Part of a small language model's weights.
Architecture: learned residual scales, capped logits.
Training: 129M tokens, 7874 steps.
Each number is 128 + 32 x the weight over the matrix's rms, rounded and kept within 0 to 255. Layers, rows and columns count from 0. Numbers have three digits each.

# q: layer 9 attention query, 128x96, rms 0.0618, rows 0-115, columns 0-31
# k: layer 9 attention key, 128x96, rms 0.0612, rows 0-115, columns 0-31
# v: layer 9 attention value, 128x96, rms 0.0608, rows 0-63, columns 0-31
# o: layer 9 attention output (transposed), 128x96, rms 0.0761, rows 0-63, columns 0-31
q0:161110129117117104161107131089136131117107127168138173093115113097103157149123101147103162137140
k0:130126119122113122151113058140131147079064156144150146074110120161130139109148082145137153108143
q1:152127144103132127172085142157124134098149146100149164137165082114109138150131146162129157142116
k1:131139103080083127143129160128173107143095181158154188105119123070115154144119124173115138170134
q2:158128134123097155114173134102143129161135105120114103103135173096140114102097119077092111128126
k2:101130129125157131118150252099121099143176123121112063164164143107110098163143139091132116132130
q3:134142138148081107132123161064107122155149110089067119094132138103161156165086108095074157118123
k3:128091128085151141159175173108178130113162103112088104161167167122143119145148145072103104091138
q4:128086080115133132197094112136162108120077130111168124127127112122114159097129155175170100137114
k4:118147129138119109139118116130115140120104157138136182107104108115129128138126133145121175150133
q5:134129132153140091137110100120124095102109153128158141121125096138071162089112173143198143153113
k5:101167086134043120147129113173098128158117153137124172084110078129102153123109141117126108137089
q6:142170181107192140147154109119130156157150087055108128090164118136128166142113139113044140058088
k6:109149082142175129055129090071174115116090131144111135126113122147149137146160111134119153109145
q7:119150139089153163144194127131149131079160145129164130163155151133150128134162195135089129092129
k7:152106143163172177140152170167173135096094090150099074136105173127132126148142171115098140069146
q8:163085135174108148162109079116182094171089115119164110114163167136084163080115152182187105201128
k8:182151040152049147115141131165120114154146167111205120169164111105148124126126104127134107163104
q9:143122128087085165125148110155135129092146180181186108109173137123153114137157184108142117081131
k9:129156116180129178121150181128148080104124139161117097139130139083133090165116159115129109124116
q10:062105114146095133177073135143105166159158098154127126098116198123117161144138139156114077150171
k10:119151117118087122153129163189128137121129091101112079100115154135115121143128149141090107087111
q11:155111142115100122150139097126112145110107141140138119137150108150100193116144169142172142163119
k11:188104151156157113088141168083126142155174145116177087113138158118200165137142148096162119138077
q12:167154159147085134083117171139094106150182094146129143160109153178140082148161115115080181073091
k12:105095195055167123114102071196169145117166107100072183174150120142107074116128142208100176177098
q13:103199076127080188129129117164114137084074129119123079109107061064087156155072093135038124122095
k13:086143095084168130142122130245035093087039106091067064169127138077077148149145150140146129148144
q14:105111100129069147056150099137042096059070166095104074195141102104197139131164155103123111255162
k14:125119167138116119105177076198104099059094141105182073129145110152152108132112098077077121217170
q15:143098126168127071162105078121158124136130098149098175159158143136168101133135148156141135123164
k15:202139134163090088137160132140098173118102108104176150090076174143173119104131176072104169106150
q16:122130144101125154125128096124135140135102129129143128097130135105136176120108131122151119134109
k16:132134123143156125135138138116125163105128154143122144105135105118145124138122115152129155126146
q17:143118117168110084125096119173151156077134155106158150114120141125140137131145097169100154140107
k17:205136108115115137180136115125158165106153148150134159105070106134142129098136136132125156137150
q18:091133108093170112080117095145078132127140142113109116148098132181128113122142173126153121119119
k18:119138159143126132090118112101113088154124117119134100140133154141143123131128128135119088118124
q19:122071110122103119101144055143098122142137084159108097138124161144164131098143138110129145119117
k19:141098126124113138114142099096125082168147096121135117122141140158138163133132108112127146160132
q20:161147195137134119184142143130115126156142160122221153073105093092094131097068148081146046134154
k20:121140104144068099154117214111092064147158169109181136145148091111138167138134093151128088133127
q21:126151171086142177148147068169157139068157196175233152130131109144087090107174116141158085108139
k21:132131127137141143113106083135113174079133125142162143138086126107166102108144114139123171111126
q22:089128085106121118046070146110096127062085099151091146149157132109120128155166080161154174149157
k22:159156187105140077119070082117109200086098128131136153112112110136096110112136129178125149147152
q23:130169099133121166098149193114093117162156092060093123096156157167116101152100120121062134120136
k23:101130165138104129111111130159097110096118124120114074128125132147110110137148163134142093160167
q24:155135154165113147187164136145111111193166161072139126104092184179116122103054135114134103075102
k24:144114098139094130148131130107127119146192118134143119120177159140106147144112117133134114076112
q25:134140133137139146095110149111141148114153125170104093125137126184161102172125187150082120074126
k25:116095114113132146152143128152145092103141105156070074135134133181082128136147159126077116105141
q26:181162078162176127179173119134162075104076121109119084095145168113113151135067170140121112203137
k26:112162030110123138152146103143181150100156142163134128146177161114141166134084102144154073099127
q27:140184097179127140063149120086140164100139124172128120138143188158118089147123194090115144080101
k27:129135131180171175032188151136117068110128100166119049140124145174109096098123178112090132110141
q28:138131144130130161136154118122176124098088100123169099167124141105100185127138181145139173163093
k28:133099183128089196180122070144191163158123117131143144184119104148106207104088120165166116172070
q29:161105092120177157149099159114131118165082128156161150154161109109100155077137098091159093187140
k29:210134100120086224190159158072120108121147138137154130143148152104111120123087164072121087125104
q30:101090149119122105150161076104111119122156127130120141134143151132132091143085151089155142113095
k30:116154145131136111118130081089107023138129151138147192087134138158094160159124136096174172087147
q31:138131100114126156076097201086112135149150139097079115123121121217112104130155119186105128091109
k31:064117144048114131064098194113102101159157094114151119108075171171140142167175108115114137074107
q32:152141167094095143193129124083109121102150161110124040123156092118105154098141097125122175106175
k32:174200138204079119206074126098130086138153136119083107113141109098140116052148089204118181119176
q33:132165150109112083130142122168146106117113176076122140160156078106071130136072162190191120086151
k33:181181150109125127147077179096136124133110187140066076130125111068104178176103098149156102099118
q34:127125117151181142109114094106146158085106130134135146158086089128179158130147080115172129158159
k34:119146147089150142103106127119182167062065094118154120143128129137134182104188110114153131147166
q35:139124144198138087193153123108158000151168132163168141116134129070100070128120103091082142148111
k35:096157112198125137131134140118114040101157098123156144078148100059151107151127136100095063153066
q36:121154135114092116146146145171115159086184144126120161147142132132120172129171108136138115079135
k36:151147097132102119141114148135160176068174119176073133156139142170116125167114182131201187129134
q37:161139037128136173164100094087146159070037131101071085130165048159121121031170165114092181135118
k37:128171097049145157148090141146147173112054113195168138125108067153140140104170159147050185156114
q38:202136075161153113065089121085154122147118131097149130129096187133132142091123131139134111181061
k38:104097126106155133044164123100123097112130151158139163163127176114167153177135169125131108182098
q39:108170137158176115146083109131111092185134164057203134153137091162075127154084119129052127145143
k39:040157103081047175119144169153122105146131174080140156148105113104114145164130198131080120125183
q40:149097105100119163093062129147193126167126200188113111150083120149094157149114075100079145098166
k40:117048101134004183132095099237150130146081098119097111109102142130126165109179118122103131114178
q41:106108050105149154096106186187165141073172100146168131172073131076138093134145130085124121086104
k41:141147136138161133128070134240140126059099089155124119095086160083101104102136143102155099103111
q42:097128072166081044135110132114149091118107078114089117133107106152133158111106154156142136152146
k42:129100108131146146104120133065146078091139139090140138063128105161087188109064078141090125134121
q43:111085130090117096118126201097121126128162154118137113192109052188122127185144108162163186089159
k43:105086160100131126137079174105112099165171128143108155142100133144151137113169107134168155111153
q44:153164104127188175113114136097078128115193163104130112116147114162111095118144174171108188172120
k44:154167160141112170140158111167074174077149142119168089089045091145127065105175154120101178121150
q45:164126093145154147160130113148121151123153102090180111126150096084132140079135094135147139125151
k45:173210088132102212205116146162176064144148125111170149146107116094127157160124105090170185138104
q46:151150085078094196115095187086138123050143150074136084107152133138085100079122090128107151199110
k46:080097160049117131117140149100156121093093113093150073133089122052136113119120072149088130115166
q47:168133132080118177120170082162071141203112162093103095053121184101132222222103096148093092189147
k47:144093103163123144115160067146124151143189191088110159108177169137183175188077143179151102189132
q48:171154114141104120073125210147126100105121145154098113179136046208123094163182073110102200155093
k48:144111190095173140141122095138071051135131079140055115145100087152183090105147139128124184136083
q49:151171122149155120199150171162123143146131148116149113089131105110089116148165118155189140122137
k49:119112156125118102143167125114137129128160195140134154098122093154166103186147139172166162173153
q50:098151085069127098143156165155114154131115152129092103195021131203119136148170117147116140144128
k50:119152150110155125120118110107095148176120088104139121136082127186078142130100127169101126113134
q51:111095077129152132121104145140137157125098086140079107125086092132097086115165104132103134103106
k51:121105129134165112173133150058118153162110081189121093153089140162059073125158137143087139088132
q52:145156097140114106135172118155078145098090065144092173126074141133132144139118139128104140113142
k52:108132125124166160112108108140109143060085134156134181104084145149109125185130120213069163132138
q53:142190188132096131112113179138111128139126104130131107139085146143070130148146083124084097100109
k53:121124137092204198149120125176101168176110106098113110189076159191138117173142077092194077111085
q54:106164122115171126122104192087102152130166202124167138180160122147167098103145112101157148103127
k54:100119168074120098138165129131102168109155141162158182100138198173156110059086155081175142051123
q55:110074094119119116110050121134072203118159117160155142092119063153095155133110182148069058134180
k55:155158080156076121128089154171092127113144078117128163144124102137104126141122164114084069134202
q56:133117077109087137117048147170162144145104075081132133148080143142159070126193138094141056137170
k56:158136162139087066116120169090135196147131110119181122113100131162140108143180185118099078138142
q57:081109142117131081229131120164128147163088099156100160068163109081090170133128139136127095163128
k57:135144064163080135147103120131072187138113137133101169090169134146137132124139184143109089175128
q58:131177164116206123146164173099156111152090133123144129130161121098195152095157077161200089127112
k58:197156139123158072071187247071078080125115177083161133105161152123153136115080133112170131141115
q59:148136150150083102133093113122137178200139117130175149100111131130085143092163031118094090128151
k59:185120116086062156169086145146187169167154098103149126160090140139163064148118100180176089113149
q60:076084101142176095144156197130120102112068123105101106139153129215114136147132129073118116155092
k60:074101126066157124103124125098105169166131131152057101116154075157179158108180143086084112057102
q61:183142070123120110139129179087099124086135134146127182181182150077100164196128164143206112151082
k61:151078130047140212089090135126120128064085164114100111116163095055104144116061097168115160135103
q62:159212121145125098196078090113148159093137216180209192121116142098064114078074097133163104144142
k62:127187132110100145149115113180090136069154163146227129082146127154100118047173109150178105101152
q63:151117097160108127169129184098148113160155143099093099086125111104129147155104072156136163120144
k63:127068124143160105189156117099195027114133127098059181083165106082096104146155080172119123151154
v0:153138138173111140095178158149155116176052193198125170070147103108130170107142100123076130088162
o0:145126118165164111101142126096181166156147129125182146125129076114190104176117094147087156157154
v1:121207109109108147148113147100128141075069209196107141156125109109141153103126141094180075152104
o1:142136160106143165111121118148115146090085131165081114134092173149058102124000136123116136136135
v2:147154130051102167137173143194119047136170185105176164131105101151123158195119103155100177119166
o2:159085050146106132142092142220196143143091075086112096047130093094123156143147085084119105187160
v3:132157152135068143117101132125139155052063074137132164180144158145153152164119156101103096094180
o3:142091122114075108071184125136199112137109168108095082108130164120186141094069120111120105141140
v4:160092130195050124129103126102101081139095147171117128108113138076146065062140172138083112111086
o4:151212141115176135127134151099087207090212139122064100127090103082185126120118117171159183062119
v5:126063174111109113082165170130087170124124110090085159169075085108129212140092149129109076146139
o5:093128103123171076146227140154149118106117085082168082126143155139112040075102131120084062133099
v6:131153057202079131148110120117090147045080110086116110206149187092092122176050105164097101157126
o6:106096133024110092135078127085121195147163079095100178048141104123107121111124126170090215087077
v7:112158102175000158096124085066138168108112117150087139114121112151178147170150135170113073107108
o7:120128125111169085136057153141152124123126097150148099080228135136131163080120087042146126100114
v8:106121135034125119113104118165124088202181107120091123109116099133136127169155135084107119084117
o8:119141101175105129100124171090129102127111034108177132149098150133094130162130167092133069126137
v9:145119117123134169136177110172064135171134174102175108106099118141193119139138177129107150164139
o9:147143131103124156184146187084150145178109157110111173155120092092097133089127119140174112153132
v10:131174161128095089156121139092164143190126085133099106136111105132109114086146099006185124110093
o10:175113112127157086154105105183162129163076091134156191087103122108113194185108084167117107109099
v11:110085125163129099118140091100120089141138173108086160158159067148085169136179067142143133092199
o11:175110164138124086110206126154120203097148082092105163086156134106164159158121121127172118187103
v12:113147153192224129163077121074158122105108096169059091148141153122077148080138173167082166142143
o12:119123149067148170126046139091106158103164127107092116124134091105163038109164137133103044065094
v13:188133074075163157123137141180195135153125194154173120126117078080122176138107129122185134092092
o13:174096152151136129127112169128155067139135097111164079174146078069097141168091111123098156136108
v14:143127076164096166119145052116073074091076133125055082090111176095150083122115088097117129145130
o14:147158091096134109113113121138092107069110094139128157178143081130117101136164133100129150092112
v15:139088080133131183142156117168119119143085193131181117117162164088133148089178109180097153160130
o15:109161128120127111141187089107119101085131106088152093114139125190150117081172081150113068140185
v16:206140140125101158062183116157098163188121118067109125112172055107098074111125179135154139136085
o16:139119182155039167113113086147159171129077111119162153124092118141064118120130193132168170111170
v17:171107131115159136099149113133152092122166176158103204097107132178126147099128135124097153113187
o17:123147104113136112133108116130187120117138140150131089170092146136218111156148174119086080172124
v18:148070183159125110117123189092081118182136083126174147027066108087098141110078219125063084118171
o18:108158085107122142091141143135095116125119147126170107139111116132118122115100146130130124092120
v19:083137161188089069146078113125103124128031076118138137168108120122098089126212167092149010087098
o19:148061174188138119100147186142182121116117152132086124096126113188103049139116092113201102105149
v20:101108150189110127082119103178110154136101117137013124142165137121170082109170092128082075108148
o20:092154122131140112070122118102135150139177195124125098160154156175137182108148120098158148109143
v21:132123157144178130120141151123141185108082093121196109151169074150144110089111115144066185176057
o21:114083168126167172151101121109094138072130086158100177120109127113185104117156170171168109113066
v22:117217215154160158080175152122189200125080141124135178125157149022115163096184168107167113151106
o22:159097134101138112140200171120134198201100121129157071185172140114110142108156145102136158095068
v23:087210068143034174107135134153084139147101133130107103104117120144133113148160081141066115054175
o23:124157160106073147103070104188134114078136168062108120105129149127138190118095129113168112112149
v24:094134143080147148144129129133090187136151115121185130116150092159143160067067159066159056077123
o24:131135099129153127172126186133200115151088140190142128105118086107171095130129052089121192135182
v25:143134150140066156092192141173191096089130138132103171115123118181082092118072131089178214119157
o25:191132081150157128156140076129103117169090195125152113143151114125159134142094118141069108127116
v26:091100194129120163101118107146172110157107092129160131137076136091082064108110141183098141126162
o26:107120188115106041073081106102099151090110161130152046146156094134132135109084156161163200160152
v27:094096152127170168068101095074104130191166137138157163092136113179100123162127170153143177110187
o27:107125130188122184126110117113160169142119162130123167159112104160117098099062134113170179140150
v28:157103120088127164139175114140171036199204122096148169156184117123094137137183154191167115080163
o28:152134084162129158151106113158068125111076176187144109105109142157121109153054147125124110135135
v29:146083156089114152148151160103120087103088117105144028075150146037105138139155124192131163128124
o29:183130119106083036119135154157146064113139158118161116193146092129144128109136102104109125110209
v30:168131112110129159164170194117213128071100105142137128170118199138005114122168140181131191099127
o30:098182113132160092146153093128028136087109117118125119131148144135110100126111118174127139080063
v31:206189140077091115146117146131096152139118192129195187053169164118143133120126106170078093072181
o31:124046139142108073154065084155145129175095112201176108137151111114101191140152163113129130133197
v32:111196175152129192091162139106117065121157117118112114189145112142124143074164129101124216087098
o32:083108138130152121119075115103139161100138157066139064144155148112119179158111131087132128154137
v33:063190133078131130120123166175145128093174123155152111131142155181090143097095117100155124147126
o33:080121088134150035106191114110093108093130139123098129138094108118150070170109111122102147103126
v34:078115084129087113150098082130115080166192093111077140136148102097146198143132082089118176090108
o34:140155120165137148069120105110116099130165173136188126080089169193224099117137145108129107086127
v35:118138087084148103174140068207102123153137153118098128102134135177156124156187114042137157116120
o35:115155061168165131103178187152217108122084114172165155124149163176085146146137111071074089190140
v36:150142116165203091118134172103150156063112166126167172062103185084114098125090123147143136165092
o36:076124122125114130144094146120152128127102080113112149188143085116148132161122124117134126147115
v37:178121094123109179122146125151110100103159130117115066086211098146199224111172060192151083125239
o37:080103147139090134144120136116116120152144097139150158108100110121191141131173081095125071121072
v38:168118103144148156197099100101059174125134158139097109153169129043187142132243174141132099086108
o38:066163174076131119113115189106141148166121078125171058157135157138077150124116118182152052102107
v39:066062135111147112151185110153057083114145211039112135115032159124126101113145127144077173096081
o39:132063130143145115132123151106134066136162085187115124119095163181167115142170096118097120148149
v40:114114116086104031087090120145084173202140085114131155133053087204117093173113124132103128159130
o40:126163163113081117151155164143172141226164105077119123097159136122143080116107096105132155135109
v41:088150106094173056125089114098127159164130174077165163167047176122038095132115077104109175145091
o41:126083096144098109168091119049196131123110157111130101125140168082117162138127180157050132129140
v42:093131172077160173192123155203122132188104178164192119138151093079164118160191121121158187105176
o42:104170136081208105129197126131120127156126213170184130112073118086119189098150137146137121072140
v43:157128123130137093154137103164099175153137168070096082133105080137049160180159118081135048172060
o43:140095075119194128093073102130080119166151145158187062141147123095088112151133136134130114101142
v44:082080163115153121128105112107153141232154105112141171177046170069149109141135205090081136130139
o44:117102087088152139069122162121110185126176112137124148135121080139096171202106152144151127094161
v45:085146113116135044103089188085057148067135085153131118179152166192084134090086075034187126104125
o45:081082134177150167080112143092151128084109081200115164167143122123145149135152139112083200117166
v46:123068131161182187096122137126111146109151150162195129156096166161093134082123169087175078105099
o46:117110178126083175151118095136171130130088154130073153213139094142122150155160125076108120130186
v47:182189154166198127119132086208128204123113096113121126143096115143115117129160138195128107163091
o47:129118150054161094162070126107117134112116173126128095116119096136113085107117159143146135135100
v48:147121144128064089121155112194168109152177175176182059085157167073136157126104114133171122161033
o48:130096137155133162115141134149159156145072053064113124126125161136156125173169088117156164127194
v49:039117115083155021128134151088071110112128110072118125136156109145085105151178078113132105162116
o49:122089153134161108153086129119168162103127140113146113144115151159101183122154133064137101145103
v50:157142116138116130145135154168129103113083193096190100087125192104140104129089142107140146082083
o50:097053115111183152103104051129051160085177142156094145143083114067126178110141115219165160143042
v51:171170112163142127109168068109194179071123024091101112197115150125147194107103129224163125210183
o51:111103112114121171097145148175076185182125160141116147138170192106101173173177148067179104158107
v52:145121156126148159093173145137073133143159153108108135078145114166113110134163175123134114128083
o52:092108134114113159126115103155057163115126125124135116124104124186087140130072148142129167161115
v53:132121094117115076144169118109130104167176139099106159120094138120165150138149088115115165090166
o53:116090157130122095097074121154118119153114142078148172142087095163142118157125140138141113141150
v54:093156123180151131140078118093081120106129138106118096109160078116117112171146143152128117174087
o54:144146155109196130088058101200139168126193122120075190115105149113068096107130152136140076102167
v55:171178147159114136139146136185099090126142173140146202145134113075162121169124065147119110088148
o55:171123156099185147136104054073147150108150134141183140141094105111127078147172084103166122114168
v56:091121079125119138156094128105143124053141133130111104163148121219122103154122089061129174134204
o56:169127161104149135094219040093094111067164136147133184095143112144102104120144135167077135151066
v57:094115159192174189141078049148131103093138121197132116127151164135187142066139062146128060108134
o57:134120085101182051157126180093123126073129061134074187135095126242176116127148114099086110133133
v58:071149155079145120118159128168076114130098113141173143088081122112066066074093082038117120092111
o58:152105161082099113159131154140196183107141135088101075128145160125142148088115167144128108130097
v59:068087119171129072108118123087136201063106080136150098148145181107153169143125127130086128143181
o59:150153103177109132051187150090183165100129129161125126118128171150130111144173108129183126128175
v60:172120121114088135065132130135138112237141091162110136102152099095092132093166092190113128135091
o60:098129069139114132133137123120097169152126116068076086101144119158155139206116014151155175089092
v61:210168145124172130155113149155160092098169070156139170086139137122092165134114127124108090100114
o61:088163130152100103164182083210090215130138086106176140122203094103076132145123110177102131117173
v62:137170089151096147136054117053184119131081058089097170186211151171203136079056214058116056115162
o62:157126165149106156116097138139137078081097104138077182158122140208104172171148133110126166129111
v63:139176114071166116114108164151193185171139124124154167091120122098088127058089136114139057146090
o63:102098173152089192173113118133177085107148118107116119138171166133106147112102082119107090106147
q64:138133090076158105146106088145140138096113105114154252139142124104079139083099119176100115055097
k64:115019100052155102145112083099166172114123128114142206150184106086108147100067122203070160077109
q65:108098128094130169126099109136149151108175106134140106154154134116098151109098114126117157104065
k65:090086153085164146096097112109134095128158141125162109156172093122113135132166097139112143133121
q66:079098130210185113139114109122087170131170163111106120180096133105125078125118110143131162143166
k66:111156062132125123084090136076106110157115184190105082159132088109085040108130078108126157103164
q67:135138139181121119139121151097111180100123119135116203089140158096089114163101099189081095106139
k67:124156142145124132106100137085119175129094131156134188116127123122145127176150139163115160125162
q68:136105148110075182097151145093100095112103136173109050145171138111123128100108158132115167156155
k68:160089129113133095131133084114105135136114178144079108132134129157127116124116092148077145139123
q69:094204041155098040185130115122109162134161099177113166115119117097130157123137153134080102106181
k69:084131100085162089230119083086174236109114167210168174081117130031168126142163124125082112086136
q70:118124129131097110036156105088100121126165151116091096149156129143189118108132102134127191084075
k70:154129109160166048106123091116090146110158123097095105062140135192145145079153151111119143145103
q71:099136175154155103073131151073090086181117182078110082156187106197155117155109064119122160169136
k71:119132231083071219119148084123085072163126151140141015099201134204103091125146044086087169163162
q72:136119139165133164186091115123135158132146122175158148092116133092123136132105187120136124080126
k72:147133111160115154136139130116160114172133193136165159169121092094106123158104095141102119101089
q73:118134103128145158163169120152097111125072105104099155155104127133151144094155128084163096144118
k73:111127179118115202189165109148107089125136126121137152143120138110116125098166147064173130126084
q74:164122166159101126043156171116122080131094092086113154164133112157152158101112161104113170174117
k74:177130153164056105116128168126152048155099102098110157181104095159130111120126175071081127214092
q75:123177153156124158071166109142127069141167061120092052139165110151126092069103159084072160121129
k75:191190178189180094030209132102118069069080123138135139141179070137143084155137132121082169150122
q76:144190158127167082146097130104130168114100241189145153106122136118087204061124078083125161123160
k76:124075118191077089194079081091137184138138180117107166068115125147135176121058103080088129107127
q77:105165170060083125166127137147101124161155139086200023132151097140126166117115086174150120153149
k77:199135123125124201063147108138157132102181159082144085117110169108145105092154093132072145150155
q78:124137128090131117098138076173123153143166117111123149145153126153059122138106158118131147120158
k78:128163094075187180057094107150132154119154156154115140127172081114068154110140107091127166106163
q79:127211113110148199091186095157097151158144106131120133133124166113107114128220168145112147121134
k79:175152105182194143137109136111103134165184124154135122175134150090087131147162110107125133145161
q80:138106191127157071085101105082105130148116139108135097154149064150091073136100091098097131129159
k80:130127130126119148113108085088117101124133141147140091104143101117081088143117096091073149117188
q81:094173175140119146059131152147054100140141088151095049108090144196090059097187094070142130123122
k81:046167168180087128107111167085065096146165188188131072118152108131096066102166116053131154129154
q82:117088209178102162112161134101078135179050174112086049119127099165104088153132127047095101175128
k82:115109193185099116105140150097081081141109149159086073123124105179092058124136130061120133096121
q83:117153099150056139120142152103118071114102131139090012158190158135156065176156097153090178120115
k83:062098145156161143124143154073090085088154166170113060122192129101146100134194139084082092149133
q84:119083098108185130148167138162143087131158090110181182076063093083159194085117163127157105110085
k84:151113131094104175168161098183163138163184115147131151148080132133101132104059151158164109127119
q85:107096056131144061081155145070141117149155107158120138191126165108146135090108091187141094106142
k85:142029113127144132136130121103122152157195095181134071114133150154124082078144087183108087133146
q86:144108073119130141154137104177133109149091106118119160090149132118100199105040134171136143146116
k86:162154064146138118146142115185168140135152106103129183121116149121135180112060119145144148155139
q87:130103080159147100072096231087099122153154066126098054163083126073110138098146146148126085187116
k87:110095151157084118113104153104125119122142084134121118145096162118104174123129176168139107157178
q88:123161134071169177118115113149156204124168159145137157163125136092179113153168189103154093038058
k88:137120128066152130124126133084109154149165099112142099154183099100150096119165147173152142053096
q89:123129137126086131089161133071146102136142168106130084155152139105124134139128089134149127105125
k89:105131139146128111089164140046088097139149141131131045126145134105096141145140106138061109134128
q90:105099094088081126183149082189165082169121166091129143117108116113139151142144141101201107114152
k90:126162147098098114162157146170122116142130141064136101136110130135154188174132139123169095125154
q91:123118116102123143204107124114124122147147094093107153120137102086105164110129161136118046185170
k91:221140102114105123177140114090132159106148109100085217137124131055097146125128133132184099205160
q92:148119125116130143183168108153153133149050121141129176162083081086145131144119104154147112120154
k92:121125136108148144184108123171126149147040099146152156109093116089169109118133109107179111121149
q93:161102084129130177078154118079139123149113111064089131242161137128110161181133139133154119107109
k93:160178110140141067041154140051043137108084131090118178150140183078059158088131125143140100106111
q94:174116068154100137061167132135190123157164078072128131133144145063152188134113124139144136114077
k94:131143079089159107082155151100162084127137164134083095103125127085152123154211122169111172137148
q95:109114098134094138079108176069150120111133178097132126043109134186075113156118114124159067119163
k95:056104143106062187187075136124131118104112141121064087063129121138134158141152088042141090091147
q96:058147104106102125124137101128089099086120146061150134175147182070114083100181159143122125142131
k96:096154199125123117168153098108115121145091195109162131179145141139101099149195104087076109179125
q97:086136170042127194126135116099139117111176155121054089157107112169116130186123143105110122121102
k97:131119133101145214097178134149148084139199110099101075138107171159078140101120188120136106134094
q98:211071145088126121131151063076134157193094123117136111090122058137063157119135121089121113117157
k98:155107137138137093096170100030090192167088143156153102094157067135023135176130117166079119089160
q99:153136095151131150081192100113139089153121174125154088122143082128152110144121131191146172179149
k99:083124116130146140124191058155115107159156175138126120070143123067058179130122139138117190172133
q100:103086167153119153135147134138162141139117081114131124182132110108119109089150173086193122163119
k100:103166201138120144162168145129074217150103138112136109106119111143079112121103178143198152133124
q101:119167113097124148162128121128140124148145117106123134122109119121180166102160078129131129110108
k101:087149110156162110112096076090132141172153099132091144135131127137173132118201150119118149141126
q102:133131090167129113130102107127149191125140102106138111087107144122097145132148164149121145142111
k102:113121086133122190130129110091155182144117111155101065147114135149171102141132095126114132125128
q103:099153095127142124111129126094082117091121133093119160082117116089168142145076090129134091089145
k103:093126121122127167114113092122144136120127105114122132112100081118111130143117118157136136094126
q104:125089121114147108140090101132144177154104106118133109167167118112095129131108141148148119180100
k104:086113134079047103096090059124084129127079139110154176121147125085129112130092135215170150104091
q105:138127128148165110108194119146119080146205173090152123078102136105171128209119103134175198127086
k105:132131133105119154164151109220188093134152166152182102087110134160153131199112107106190118092105
q106:103118074160118135111166144086193184146123110092160114191152111110141076064122053097176119093108
k106:093109132135102139114163125087136128105142117126170128127121118125112132107133099142112055143093
q107:088153138135112155129066104114120127131156122073098118151114145047147106112130143067125166057097
k107:124126178141171121138124133134129148101092081033108077095133116107167124153128140113120166079120
q108:181065146125109148117049122149164135120196111143176110170171146137139119116069142109155092111156
k108:152159119117101127126059104116194147077182146039152116142139115150154098124070107101158095051122
q109:163209078091163139124107142124095123098103093176079140159163141126093108135164154100178091144100
k109:148131112071089171175162096187126078090066162123084153120183145138097126129151141115166113084108
q110:088090198136158138108150114115138111110121172189173114141094163054224099193115123104160118115082
k110:107110123108151117196062095201126108117136142135124102087060147166195137145128131121120127119141
q111:136107065113132114126116164151128101149134081148139181134140153115169101178094165125117071126131
k111:161125107083125086080111079132125116135078079172081175113103134051161145103128119073116075123098
q112:154118160081109181143099110131136146125136136144168105138156083059171146096128097097151134090137
k112:133111119088148165166124126151157169137177089130184145126157077124135124119142131112118144082187
q113:166114162126150146081166116125107112087156106127106099074163120083185159167124112145143111145144
k113:166145163159063150107098076107117058145184127121104114122162093137145153121128115146158122119155
q114:146123107115112160126173168159092117138137195162133121155107132121165134119125150126133093172178
k114:149113122124109137168151080186109152159139111155160108171117101148149164137144164081156088144125
q115:099151142073165165182109179109144108105115125147152097140167098142136120082122087103101138162169
k115:068126164122146179161127097161134032127094138150153134129203185162093134091165098147059105125166